Part of a small language model's weights: 8 heads of 64 (2 for keys and values), 49.4M parameters.
Each number is 50 + 12 x the weight over its row's rms, rounded and kept within 0 to 99. Layers, rows and columns count from 0. The size before them is the row's rms in percent of the matrix's.

# layer 6 MLP gate, 1344x512, rms 0.109, rows 519-545, columns 256-511
100:39 52 47 42 59 68 74 65 62 75 70 51 47 49 35 48 48 58 47 51 36 55 28 59 41 35 70 50 70 59 45 42 51 40 56 33 56 57 64 64 62 64 73 53 49 41 53 55 49 39 47 50 70 56 75 33 52 54 45 53 52 25 53 51 60 56 50 58 55 50 49 40 29 44 40 57 21 43 59 52 58 50 51 57 58 35 39 42 29 52 40 43 47 47 65 45 54 48 45 45 32 40 53 52 34 30 61 55 48 32 15 50 56 34 39 49 49 60 46 64 45 45 54 50 57 53 37 35 53 63 48 39 55 55 64 35 71 23 61 68 51 61 41 63 53 54 61 56 53 59 38 26 54 36 29 76 39 54 27 61 44 65 59 28 51 43 55 52 43 41 47 48 30 64 59 51 64 55 47 79 70 30 78 45 36 38 53 74 62 43 29 47 58 54 52 58 39 64 37 35 54 39 55 44 32 42 51 34 65 46 44 56 54 44 46 56 40 38 43 45 62 40 48 68 42 68 47 41 67 69 55 32 44 53 69 48 50 62 38 33 57 55 50 49 48 52 43 67 59 54 42 52 37 65 54 63
105:33 31 47 54 42 38 65 39 69 63 57 37 29 39 35 55 51 54 39 64 59 42 26 31 64 51 32 62 47 23 53 41 39 61 51 45 25 55 45 51 81 45 41 50 59 49 31 26 59 55 40 49 47 39 54 51 52 52 71 48 75 65 42 57 52 41 54 54 29 42 51 44 64 70 57 30 62 58 63 37 46 44 22 45 49 57 49 53 48 57 55 53 39 48 57 46 45 58 55 56 41 61 35 31 57 88 44 44 52 64 39 20 59 32 43 42 70 46 65 48 34 60 64 32 53 54 49 51 45 56 65 66 55 66 36 64 66 60 60 48 55 51 63 47 49 71 55 50 41 58 50 38 54 49 32 57 30 41 70 43 57 45 69 39 61 50 64 67 58 57 66 49 45 55 36 60 35 50 45 54 65 37 43 45 61 36 48 73 57 50 41 50 74 37 54 46 52 55 39 28 36 83 50 72 48 48 46 56 25 59 45 48 43 57 49 43 52 65 36 41 43 38 39 42 35 56 52 50 48 45 59 33 46 29 44 72 46 69 55 42 38 57 63 53 56 37 46 47 39 69 67 41 41 75 33 52
099:51 26 29 41 39 59 53 59 55 24 35 52 73 67 48 50 45 48 37 47 67 45 34 53 35 70 33 37 60 35 52 39 31 33 58 23 55 66 61 65 56 65 68 42 59 58 48 50 77 47 43 52 65 55 51 67 49 41 49 63 33 34 62 61 30 61 60 46 38 52 30 62 32 47 38 36 68 54 66 39 45 46 52 51 30 62 51 44 34 53 59 36 72 74 62 46 82 68 43 49 49 29 51 47 35 60 47 59 44 35 69 59 64 44 40 43 82 40 45 58 45 31 43 53 42 57 39 49 53 50 43 63 51 32 74 57 33 43 49 73 63 75 26 45 59 59 48 71 53 36 35 59 36 46 43 74 44 58 33 45 53 50 80 42 42 54 55 35 52 65 50 59 48 40 76 42 58 44 59 51 46 31 69 32 57 69 55 72 64 40 59 64 62 56 41 62 48 55 44 46 51 63 37 27 39 42 37 45 52 66 42 58 44 57 58 51 34 59 34 52 62 64 54 47 63 46 44 52 71 50 53 54 59 33 56 53 36 52 50 55 45 29 49 68 67 40 30 53 63 39 52 52 59 45 63 47
102:52 72 61 36 47 67 55 41 55 62 33 48 40 62 71 33 36 60 50 33 39 41 45 61 42 36 59 24 54 47 50 51 56 30 42 34 62 44 61 53 50 64 60 67 35 69 38 34 55 58 44 28 39 40 51 24 55 43 60 65 67 74 54 45 54 40 52 65 40 61 47 64 64 34 71 30 58 63 27 49 40 47 35 50 58 52 63 49 56 51 44 55 61 49 55 50 60 60 38 58 42 60 62 49 44 44 26 55 48 72 55 55 50 72 60 47 73 49 57 50 60 67 89 54 53 72 51 50 74 35 46 51 62 20 70 57 71 63 44 69 62 59 47 57 57 57 32 19 36 53 73 74 72 64 62 50 39 22 29 73 35 41 43 54 56 60 58 53 46 58 66 42 62 68 51 47 38 37 58 18 44 54 49 52 52 55 30 51 70 61 50 56 62 52 48 40 53 58 35 32 57 56 53 46 75 70 42 45 46 45 57 46 65 42 41 28 21 63 51 52 37 42 56 30 36 52 51 50 42 59 43 45 55 63 58 35 35 31 53 52 57 44 46 52 44 62 72 55 42 42 52 25 45 51 39 65
122:46 55 65 70 76 49 22 33 58 47 56 53 50 35 54 66 56 33 62 49 46 64 41 55 53 56 48 58 39 53 35 50 48 50 33 47 53 49 61 57 52 51 59 38 60 50 69 65 57 57 36 33 59 46 39 35 62 38 54 68 74 61 44 57 57 55 59 64 58 61 56 71 47 41 44 69 66 38 32 54 55 28 43 45 42 57 58 46 37 35 51 49 63 38 63 64 36 33 55 65 39 38 47 44 31 42 42 45 56 29 47 51 59 63 51 46 68 32 43 37 40 52 52 31 73 42 54 80 48 41 70 50 48 47 42 64 45 31 55 55 59 50 70 61 56 47 67 75 43 56 60 56 35 40 36 60 52 35 59 44 58 55 44 61 41 29 52 62 49 41 49 51 58 56 32 62 62 69 46 49 42 63 53 76 42 69 55 50 46 44 67 53 38 54 53 53 46 47 32 59 43 57 49 52 59 48 34 40 32 59 48 49 36 42 43 48 42 79 58 51 69 56 57 47 56 43 55 53 44 37 67 47 39 67 38 45 59 61 28 50 55 79 39 58 54 28 42 61 40 32 61 61 71 56 35 44
113:65 62 55 47 52 53 54 26 48 48 54 79 55 50 57 51 45 40 58 47 53 69 31 45 37 30 53 54 71 49 45 72 54 54 54 40 49 63 47 42 46 40 79 32 61 62 56 36 71 33 37 44 59 57 20 61 71 59 38 50 68 74 38 54 44 42 66 51 90 76 54 53 46 26 39 44 44 50 60 47 56 26 25 45 70 61 51 59 43 60 75 53 46 49 48 36 52 51 58 56 54 60 40 46 41 42 42 33 45 51 49 27 66 60 61 48 62 33 47 55 45 55 58 42 74 71 44 56 56 47 49 48 37 45 54 41 47 50 55 65 62 30 30 32 64 54 53 40 43 44 46 82 50 71 47 32 38 61 45 66 64 48 39 43 57 42 45 45 61 58 59 67 47 47 47 44 64 74 62 46 40 52 53 63 53 50 37 33 50 60 65 70 61 39 66 73 72 35 43 61 48 44 66 52 55 38 50 51 60 48 59 38 58 57 38 56 46 41 58 44 58 49 27 35 46 45 53 46 58 48 72 64 50 72 49 67 51 32 60 47 20 53 60 51 69 40 65 52 53 65 65 30 40 46 50 43
100:55 41 32 56 31 60 53 62 60 59 45 66 47 49 53 43 41 62 46 43 42 07 57 64 50 43 53 67 36 64 51 68 45 62 45 54 61 66 56 73 84 47 54 72 24 61 57 43 64 30 45 70 48 57 79 54 70 63 47 45 47 42 18 37 37 59 62 30 48 47 36 51 40 31 63 27 30 55 59 29 59 29 54 70 71 45 34 75 48 52 49 54 65 52 68 61 66 33 35 62 54 56 51 57 31 56 44 46 61 54 45 36 56 28 60 41 47 63 45 79 41 54 38 38 49 50 44 58 50 48 56 49 51 73 53 47 51 54 44 62 59 48 49 30 55 39 53 53 51 60 46 40 61 48 18 43 53 59 46 29 49 63 33 35 43 40 55 55 53 35 47 53 24 56 37 46 51 68 43 52 54 44 59 45 61 65 61 53 49 27 58 52 52 36 58 50 62 39 57 45 33 28 43 61 60 45 56 38 26 53 49 57 50 42 35 59 45 32 76 64 48 41 38 57 32 43 61 60 42 37 91 52 55 63 53 52 38 38 56 53 67 56 61 46 57 47 49 54 26 31 46 26 53 62 45 65
099:58 72 56 27 34 31 39 44 46 51 61 37 51 55 25 62 54 52 52 46 41 52 47 68 43 65 40 46 51 56 45 25 72 45 69 42 33 67 56 45 70 49 48 70 62 50 75 63 58 60 38 79 49 23 46 50 44 49 60 47 46 49 49 46 50 71 43 57 17 52 44 58 53 67 58 40 42 37 53 51 34 28 73 55 56 65 50 35 66 62 58 61 63 46 52 48 40 54 54 68 42 57 38 48 44 74 23 41 72 46 48 44 27 52 52 46 45 47 53 84 48 43 51 71 44 48 49 51 44 39 69 49 46 55 42 48 40 61 54 60 48 66 57 46 41 16 69 46 27 64 40 51 33 44 62 55 54 37 51 31 59 52 47 42 32 49 57 47 37 33 63 61 37 50 49 49 37 37 39 60 36 51 33 50 26 74 63 52 58 59 40 38 62 47 66 45 76 46 56 37 54 48 43 68 38 41 58 26 48 49 49 49 69 37 33 52 49 44 53 36 49 15 62 64 67 56 43 47 42 42 61 51 37 57 56 50 54 58 55 52 54 44 58 52 47 59 56 42 50 39 50 74 61 57 48 65
100:40 30 61 66 44 57 50 71 67 56 54 56 51 53 53 47 52 59 37 48 63 39 60 54 61 57 68 61 58 40 65 56 67 57 27 74 47 60 51 60 48 63 63 72 47 59 37 38 65 37 31 63 53 32 54 57 28 59 41 78 63 38 36 48 41 52 40 55 55 47 63 59 10 28 64 51 35 56 76 57 36 40 62 46 47 62 29 32 38 52 58 25 60 51 36 59 39 49 34 65 28 39 52 68 40 50 42 55 31 34 61 46 55 42 58 34 34 61 44 48 52 73 38 64 24 55 47 43 58 53 53 58 33 47 59 38 47 43 44 61 51 58 51 36 42 41 44 39 64 60 41 55 44 54 43 43 43 66 44 45 41 46 59 46 65 31 39 37 62 39 48 46 56 58 59 54 73 68 62 47 64 79 36 31 48 32 58 49 51 51 50 48 74 27 46 44 38 56 44 70 54 46 53 44 30 62 61 39 45 37 29 43 44 43 51 44 55 43 42 75 41 46 69 54 40 39 47 36 56 45 43 45 28 57 51 54 72 47 11 61 61 62 56 69 50 53 66 31 51 51 46 81 51 60 31 66
111:67 52 92 52 51 67 45 29 54 53 40 47 56 52 59 46 37 57 57 52 34 58 46 51 56 30 51 37 55 53 47 36 35 64 60 65 52 57 47 59 47 52 29 63 55 29 51 35 23 42 35 61 48 50 38 56 50 56 63 61 73 43 42 43 29 27 45 48 66 55 47 45 39 53 46 31 58 63 45 47 25 28 61 52 48 63 51 53 62 46 48 61 41 32 46 47 80 68 45 45 58 45 68 44 47 47 58 45 42 31 59 48 75 41 68 30 52 43 77 50 62 58 54 51 50 40 07 42 65 43 45 59 53 36 59 50 52 53 53 66 46 39 40 39 41 71 40 47 63 61 48 26 42 61 52 34 62 43 49 39 59 39 69 53 69 72 30 66 49 48 49 82 48 36 38 48 79 56 44 43 57 65 55 58 46 43 67 48 61 48 40 39 52 54 62 52 61 40 43 43 73 35 57 62 28 44 37 54 32 45 51 41 67 40 50 65 63 44 33 41 80 72 35 57 64 25 37 55 44 58 45 57 50 58 42 68 51 47 46 55 45 50 44 63 43 22 56 38 44 35 44 57 56 59 39 34
105:62 62 39 44 26 56 33 50 55 46 73 40 62 46 66 22 43 61 49 50 45 49 72 36 63 56 61 46 50 55 62 71 58 60 52 42 60 55 54 43 59 53 35 41 57 35 54 63 70 28 57 45 46 55 48 58 56 28 46 46 41 56 43 45 49 59 56 44 62 51 48 61 44 51 31 38 48 52 67 42 37 52 64 50 40 58 34 72 63 52 64 75 69 57 67 31 41 53 51 40 30 49 54 72 50 44 74 45 55 68 35 53 29 68 47 56 45 51 46 55 64 60 51 50 53 41 42 32 50 47 50 68 74 50 55 56 55 67 28 53 47 30 25 55 52 56 49 44 45 39 54 60 26 40 47 46 56 76 45 48 52 55 20 64 49 62 50 43 46 32 56 71 48 55 53 53 83 41 63 47 62 49 39 61 42 42 41 42 50 46 57 23 56 50 42 31 35 30 35 63 53 62 50 53 44 62 42 35 41 48 43 43 31 48 63 49 56 49 35 40 75 50 44 43 49 32 45 52 41 49 63 47 27 37 60 57 69 28 53 56 41 44 44 56 52 55 50 48 48 46 33 39 37 51 47 54
099:45 59 41 64 71 59 47 27 49 47 70 62 42 54 40 55 35 32 74 57 35 35 52 38 25 54 32 75 61 27 50 29 57 58 47 49 46 63 52 53 49 51 91 50 56 55 67 42 71 53 53 42 55 53 50 49 44 65 64 56 51 45 59 41 53 66 43 34 40 61 70 65 49 30 51 51 52 48 55 34 68 55 35 26 62 52 82 48 51 58 57 48 51 63 50 79 47 51 45 69 37 40 57 53 48 58 52 48 61 72 62 59 48 37 47 47 57 42 62 48 46 48 55 49 59 40 46 63 34 41 44 55 39 48 42 44 57 58 37 66 63 43 40 63 58 48 41 36 69 38 37 39 45 65 62 50 39 34 36 48 76 68 39 65 31 53 54 63 60 59 44 42 64 63 47 44 61 60 58 59 48 64 40 57 38 70 47 54 43 47 47 27 59 46 59 45 60 40 58 69 63 56 50 54 53 41 45 48 48 45 42 28 36 74 38 30 43 73 58 45 55 46 62 70 46 41 45 44 59 26 62 56 44 41 51 48 62 54 50 54 22 31 41 58 64 49 39 54 38 50 70 34 66 52 40 59
100:46 85 41 45 38 48 56 35 32 53 55 73 64 52 51 54 51 50 72 65 42 57 46 50 36 57 55 60 41 33 61 56 62 40 45 59 55 53 41 50 42 63 65 65 48 42 61 60 42 52 28 62 40 67 63 47 57 57 53 70 39 57 40 49 45 48 44 43 55 66 64 21 69 50 50 50 46 48 54 22 51 42 52 47 36 42 73 44 35 57 60 71 47 43 44 33 42 51 32 49 54 42 50 48 56 36 57 49 56 36 49 57 40 63 43 52 64 43 46 39 31 64 50 61 69 57 62 45 50 45 39 55 39 43 62 62 41 47 46 54 23 40 53 61 55 42 32 61 45 52 32 52 42 19 39 58 43 38 44 41 50 31 37 59 59 47 39 58 30 34 44 52 41 55 58 45 54 38 45 61 55 53 57 40 35 60 79 46 33 72 51 40 37 55 65 25 34 61 51 48 50 27 32 53 65 69 41 49 40 43 66 61 45 52 53 47 45 46 63 65 74 50 58 33 60 22 65 48 52 44 29 69 72 40 44 40 27 64 40 41 43 70 58 40 45 36 48 40 44 59 72 42 63 48 36 70
095:50 54 43 79 48 71 41 30 42 36 52 57 58 57 29 54 68 20 62 42 42 36 62 36 44 56 53 65 60 52 57 53 37 36 49 60 67 62 46 37 41 70 39 50 61 56 50 44 29 72 48 44 51 35 53 59 52 46 55 49 61 47 62 55 54 41 40 74 38 53 56 56 36 69 80 56 62 50 58 45 41 60 39 40 43 24 27 40 39 55 62 51 39 53 58 65 37 46 29 50 54 51 60 37 54 53 52 59 76 61 58 51 78 61 55 58 45 43 44 43 71 43 42 49 47 48 68 54 35 49 40 47 32 72 46 51 61 58 54 62 49 44 43 51 46 48 53 50 66 54 19 65 51 63 33 37 38 59 43 64 35 43 62 62 68 44 67 63 41 56 54 19 51 81 39 51 46 57 33 59 53 31 35 37 64 65 56 30 39 44 33 65 51 67 37 50 51 62 41 31 35 51 32 33 72 63 36 50 69 70 29 49 60 52 70 33 37 57 51 61 59 43 71 53 51 45 58 52 45 47 39 38 45 59 43 68 52 54 42 46 52 62 55 43 28 45 34 32 50 46 46 59 58 36 58 72
103:65 36 64 59 42 65 54 58 67 67 48 57 66 45 69 42 55 43 54 51 40 37 55 37 51 63 51 59 53 58 64 35 50 51 32 57 56 49 48 45 54 56 43 48 56 45 52 55 48 67 70 38 29 69 56 66 50 55 50 24 49 52 47 49 29 58 50 63 53 43 58 34 37 53 53 47 59 41 54 47 75 33 22 44 74 29 54 44 67 50 81 34 55 47 46 56 36 47 38 33 53 43 52 46 43 59 53 69 34 46 56 40 61 63 44 63 56 40 43 54 49 38 37 44 56 54 50 72 48 46 51 37 37 60 53 59 78 48 58 11 42 32 63 40 25 71 58 54 43 50 22 64 32 47 78 53 62 60 51 67 52 55 56 39 49 65 72 50 36 38 28 39 38 54 47 52 38 42 52 33 46 65 66 55 47 40 31 39 37 46 55 49 38 47 57 51 53 56 24 46 47 60 54 50 50 39 29 30 60 51 41 50 33 53 44 54 51 63 62 75 29 52 82 69 39 36 51 73 50 45 61 52 58 47 64 54 51 39 60 54 47 45 52 61 46 70 75 34 50 45 41 68 45 15 41 46
104:80 47 69 35 45 41 34 57 39 52 46 36 47 48 41 62 55 42 74 41 45 49 56 56 37 40 56 58 54 47 28 64 74 62 52 42 51 43 68 60 20 47 59 43 41 48 66 54 54 58 53 35 61 46 48 64 44 44 33 56 63 33 30 58 42 44 69 33 54 32 61 40 48 36 52 52 52 51 61 56 53 77 35 65 64 56 60 28 45 40 57 47 54 39 49 47 22 31 43 52 62 43 59 54 42 40 27 35 58 61 52 47 58 59 44 27 49 73 42 56 45 64 51 35 29 57 27 56 60 65 71 50 61 62 50 29 43 37 49 30 50 51 48 44 44 49 70 29 65 27 52 50 64 45 27 76 48 67 10 43 55 66 43 41 38 39 40 60 49 70 52 41 40 52 54 38 51 49 55 41 47 55 48 41 60 57 41 66 49 35 66 36 70 39 54 53 44 72 30 40 59 49 51 44 34 40 39 56 46 60 38 54 34 44 47 70 53 34 29 54 32 44 49 31 46 41 68 55 42 66 36 54 38 50 48 47 75 50 55 32 59 60 34 60 46 60 46 44 63 59 52 49 30 68 57 35
097:59 56 46 48 29 62 20 46 52 25 54 50 37 38 40 49 27 39 61 73 49 60 56 46 67 58 59 49 58 40 57 64 35 56 71 40 63 31 81 51 73 61 52 49 39 55 38 51 35 61 20 41 50 32 37 68 52 08 60 63 58 50 57 51 63 38 63 47 43 55 52 55 55 71 54 54 48 35 59 39 44 54 57 40 53 41 54 52 65 44 27 71 53 63 48 35 42 49 56 51 55 53 58 51 53 52 54 70 54 42 45 50 50 56 40 51 48 45 44 36 31 57 27 37 23 51 41 57 34 63 54 42 35 39 61 39 63 68 60 56 55 48 41 56 48 70 31 52 74 39 61 59 57 48 66 52 32 54 25 51 60 60 47 66 47 53 65 55 56 57 35 35 27 59 43 47 61 54 56 59 45 69 63 74 56 35 48 61 52 57 48 42 74 73 31 45 48 50 72 75 56 52 50 66 37 65 55 58 46 58 74 52 35 51 46 60 49 43 57 55 57 32 37 75 61 53 35 57 60 34 30 48 52 41 61 61 67 55 51 41 54 48 52 43 49 54 56 53 76 38 50 37 41 38 47 69
097:59 51 43 63 66 41 42 53 34 61 33 54 46 44 55 56 46 46 57 45 40 48 72 41 64 38 54 34 38 80 44 64 23 52 31 48 76 61 38 49 54 32 56 66 54 82 61 52 62 37 48 50 17 51 56 54 58 50 49 39 39 44 64 54 70 55 55 43 57 64 38 63 56 43 51 39 79 45 48 52 56 39 63 57 50 35 59 56 41 44 36 66 54 58 27 50 49 33 53 62 48 58 44 52 67 50 45 68 71 31 57 58 48 77 28 62 53 45 60 43 39 60 39 51 32 45 56 77 47 47 54 56 54 58 45 42 49 48 53 28 60 50 45 63 66 48 73 33 39 57 46 61 41 54 55 38 58 44 56 57 38 25 43 40 71 73 51 42 72 57 58 41 58 50 54 45 55 45 60 71 73 54 32 45 44 37 57 52 46 71 37 42 51 48 37 33 42 48 47 55 61 45 64 45 74 49 33 46 45 52 61 47 68 36 79 54 67 36 66 45 54 66 48 50 36 56 52 49 48 66 70 24 38 69 42 72 36 43 35 47 60 45 40 30 70 29 44 46 47 35 71 54 43 44 61 47
098:52 36 44 24 70 38 52 54 54 49 44 84 41 50 41 28 63 53 64 45 26 57 31 50 51 70 55 46 49 56 47 28 46 53 41 38 73 70 80 41 49 72 45 68 33 59 63 52 47 46 32 39 48 57 51 35 68 34 54 31 33 52 53 53 45 36 53 54 46 63 50 69 57 43 62 30 58 49 37 65 62 45 47 50 52 63 74 48 61 45 37 54 46 41 40 48 50 47 69 51 46 56 42 45 36 57 55 39 68 52 36 61 47 53 57 45 70 49 38 45 75 50 33 36 57 36 44 28 57 45 34 51 71 59 44 44 45 63 55 45 60 79 45 57 35 70 53 60 59 62 74 46 37 62 35 50 52 47 59 54 54 57 58 43 53 53 35 42 64 68 49 48 73 60 47 60 36 39 80 62 72 53 77 59 42 62 58 55 41 49 59 49 52 64 55 49 59 34 46 51 37 55 44 57 56 68 63 30 50 32 41 46 38 60 66 45 46 39 52 50 75 46 62 30 61 46 43 40 62 43 50 40 67 32 41 38 57 56 63 66 37 46 55 41 55 47 48 47 56 32 52 39 49 76 35 78
083:29 35 52 35 52 46 50 48 56 46 51 69 33 58 57 59 47 49 70 41 53 45 48 69 55 58 63 72 50 35 75 13 49 53 53 49 62 53 57 37 49 65 73 49 54 41 33 53 41 37 46 46 44 61 45 63 60 60 43 52 28 58 39 41 35 51 37 42 42 50 41 57 68 44 44 57 39 57 46 41 53 60 57 51 42 53 40 46 56 33 42 54 45 61 55 60 56 64 50 45 47 45 45 61 16 30 46 45 55 39 49 57 60 41 61 29 32 46 47 59 41 48 58 82 60 55 40 41 51 33 43 48 50 53 61 56 35 68 30 19 41 28 28 60 48 48 45 31 34 79 46 46 32 23 51 41 38 58 61 55 59 49 80 38 67 43 51 47 35 33 47 47 49 54 60 43 42 73 54 37 62 47 55 20 54 34 63 61 45 48 54 39 42 41 65 68 39 43 62 52 68 40 45 29 49 44 54 45 58 48 43 49 55 33 43 68 36 31 73 52 51 48 41 49 44 58 69 44 46 43 52 52 57 63 63 51 59 63 17 50 35 36 61 53 32 39 47 61 30 33 44 37 51 59 57 65
102:40 61 76 67 27 45 44 47 49 47 40 55 62 51 58 40 51 42 44 69 39 37 55 50 42 47 50 35 37 58 39 48 42 56 58 55 49 37 58 39 40 43 51 37 61 63 66 58 45 61 50 49 43 26 69 41 57 36 47 50 75 31 60 52 54 65 47 68 78 65 77 51 43 56 60 25 37 65 44 48 26 21 60 53 50 53 43 50 32 54 40 53 29 73 53 58 28 55 71 55 42 38 57 50 42 37 39 39 31 54 41 41 33 48 32 52 47 34 39 49 42 45 54 55 42 69 51 45 39 52 30 63 38 59 50 52 32 52 57 55 49 58 41 46 30 27 35 72 48 46 43 63 47 47 53 43 48 37 31 71 40 54 70 34 64 32 50 66 60 18 65 61 29 44 33 53 59 56 56 63 53 39 54 61 52 58 57 59 33 67 48 46 40 63 63 56 49 62 50 42 59 47 38 72 69 45 37 52 33 56 56 42 46 23 64 48 53 40 53 50 35 51 52 68 42 60 50 42 55 55 49 33 69 43 60 42 42 69 34 34 56 66 12 67 55 52 75 56 48 67 51 63 57 56 56 55
102:72 45 58 50 52 78 38 47 54 36 69 53 53 40 29 33 59 62 34 50 52 49 45 63 57 51 47 50 46 58 40 51 63 52 44 41 47 70 47 57 54 60 66 55 39 54 46 45 58 43 16 42 57 46 64 34 62 61 49 58 49 57 72 44 53 52 73 50 42 48 35 69 44 48 61 46 28 60 58 28 58 55 28 76 68 35 37 44 69 27 49 39 70 50 52 44 55 58 22 57 52 58 66 55 58 58 47 46 45 57 44 49 43 47 64 52 66 39 53 70 72 46 56 37 51 41 39 57 50 48 49 52 40 33 40 54 52 54 43 52 62 52 39 39 49 55 72 45 66 38 32 46 43 79 35 37 34 70 30 42 45 48 65 27 60 88 42 54 57 49 68 42 56 63 56 53 49 75 54 68 46 35 61 56 58 59 56 47 43 31 60 55 41 40 41 60 56 38 35 52 44 31 55 47 68 61 65 57 62 46 51 44 48 59 30 64 56 71 58 35 57 55 41 38 43 52 66 40 51 46 52 57 40 61 66 49 56 30 59 39 50 53 40 32 32 40 72 70 57 24 44 56 60 52 39 50
082:69 52 56 61 43 66 59 61 38 76 62 43 55 54 51 75 22 53 40 41 51 57 53 49 42 63 54 44 49 59 44 16 64 69 61 51 55 50 33 51 39 54 29 57 62 61 52 76 48 54 35 52 53 64 51 46 55 50 59 34 21 50 35 46 71 23 51 58 52 56 71 65 48 46 44 32 35 50 50 41 46 51 49 47 64 47 34 36 61 59 52 38 52 60 33 56 67 36 41 38 32 47 66 50 41 25 52 31 46 50 26 42 52 37 49 34 65 47 56 47 60 46 34 60 69 47 64 47 43 44 53 68 49 54 54 31 40 56 60 40 52 45 58 59 51 45 51 58 35 27 48 69 43 32 27 53 46 36 41 53 43 71 48 53 43 45 30 57 44 47 45 33 42 50 42 69 57 59 56 16 58 51 40 71 61 35 21 49 56 70 60 51 50 55 49 46 54 70 59 65 59 65 62 57 55 61 28 49 48 47 49 62 45 55 54 53 56 41 45 52 34 40 51 47 69 59 60 79 30 60 59 50 22 55 56 60 47 56 66 44 53 59 23 43 61 50 60 67 52 68 41 56 45 75 53 53
102:58 44 66 33 34 51 76 41 59 63 51 61 77 68 55 38 53 52 40 44 57 52 50 43 53 54 58 43 41 35 59 54 59 32 49 70 54 66 52 56 46 44 49 50 52 58 45 52 46 79 41 57 69 64 71 35 51 62 29 62 53 34 46 27 53 37 68 34 67 44 45 48 68 54 68 56 61 48 65 40 41 52 38 48 47 48 53 49 29 74 49 46 65 39 45 39 46 46 25 37 56 47 59 65 60 38 40 49 69 29 54 41 30 38 55 68 34 50 53 68 55 71 49 42 52 41 55 59 42 59 39 60 48 34 38 54 25 60 37 59 46 47 60 61 36 49 62 70 53 47 48 29 35 56 63 34 64 60 47 52 31 55 67 34 59 67 50 74 51 62 44 64 48 73 50 57 41 50 59 52 59 34 49 56 65 55 62 38 62 53 50 49 47 34 40 43 56 53 77 50 51 32 51 56 63 35 63 49 68 33 62 42 59 40 55 46 63 47 55 35 79 41 50 61 70 37 63 56 45 59 56 46 54 49 49 30 59 57 52 38 58 54 71 46 76 47 42 62 54 47 54 50 41 44 41 54
091:52 34 37 56 44 66 39 39 39 54 18 64 69 46 61 55 49 55 44 50 39 53 45 29 33 61 42 61 61 47 52 72 18 54 50 35 49 42 63 44 50 27 54 12 63 53 61 18 81 70 47 57 36 34 55 54 23 46 38 55 57 56 55 46 51 28 37 49 62 62 49 49 65 42 43 48 62 44 43 64 42 56 41 43 34 38 44 61 38 46 54 70 56 60 45 33 60 60 42 53 54 54 40 43 56 60 32 45 48 55 59 67 45 52 56 58 55 55 38 51 63 61 55 38 65 74 41 37 45 44 58 61 46 27 53 43 45 61 38 53 46 46 51 50 68 58 42 49 75 40 58 47 58 45 71 29 33 52 46 35 56 43 50 47 54 68 57 79 50 47 58 52 46 54 53 37 64 53 65 60 44 61 48 51 59 45 45 61 50 64 48 26 49 53 39 46 44 51 57 38 51 39 65 65 67 51 49 61 45 36 58 33 48 48 60 50 37 52 76 45 59 48 46 61 56 52 55 55 60 37 48 35 57 39 48 41 58 40 44 38 51 52 47 34 60 40 61 23 33 52 61 59 68 59 49 61
102:41 42 31 56 46 46 66 41 62 57 47 62 44 69 68 49 51 44 31 53 49 41 65 66 41 77 36 50 52 74 59 37 67 55 62 51 57 34 64 76 19 52 27 44 54 44 76 70 92 49 29 54 51 47 32 44 62 56 56 45 44 40 47 74 30 46 58 67 42 54 47 28 53 47 35 51 63 32 45 55 57 62 54 46 38 45 58 59 37 58 35 51 56 61 48 41 44 70 26 68 49 46 43 39 43 39 48 61 43 51 40 51 42 48 31 55 53 52 44 58 59 52 42 46 55 45 65 52 55 21 43 60 79 47 51 44 61 52 40 58 40 59 60 83 38 51 61 59 48 38 37 44 59 45 31 43 44 63 46 52 58 58 47 69 55 62 41 30 46 41 55 49 57 45 38 46 52 73 27 56 40 51 50 54 44 55 28 36 37 64 60 59 48 32 62 54 38 34 49 39 61 55 43 60 59 52 71 58 56 42 47 47 52 33 60 68 56 50 50 47 55 67 51 37 34 58 67 58 51 39 48 57 59 32 42 64 29 38 47 48 49 41 40 39 25 72 40 42 52 54 41 36 43 28 66 23
110:59 66 48 51 44 55 52 44 62 27 29 37 44 27 23 39 41 32 43 59 38 60 52 54 68 44 66 67 43 45 42 29 58 57 61 61 59 36 70 51 45 51 39 71 42 56 54 53 42 52 51 44 47 50 42 64 69 46 65 32 36 65 47 33 26 60 66 45 50 46 38 46 44 46 75 53 45 36 70 52 36 57 43 57 50 49 60 49 62 47 50 28 47 48 50 36 40 50 67 40 74 42 49 57 56 40 68 68 50 32 60 62 47 60 53 50 57 50 38 48 51 43 23 50 54 37 47 46 41 59 54 68 28 47 33 47 62 53 58 29 58 32 50 61 53 48 50 66 52 69 42 47 62 66 38 47 54 56 43 56 72 63 48 29 54 47 40 36 46 34 45 66 60 56 63 56 50 51 33 42 69 50 62 43 17 59 53 54 62 78 62 68 47 45 61 50 82 53 35 56 66 46 47 59 49 69 41 53 49 55 57 43 55 70 43 27 49 37 52 42 64 50 62 52 43 30 48 45 30 35 48 57 32 64 55 33 49 53 60 48 39 42 45 52 39 29 49 32 70 65 55 57 31 56 39 70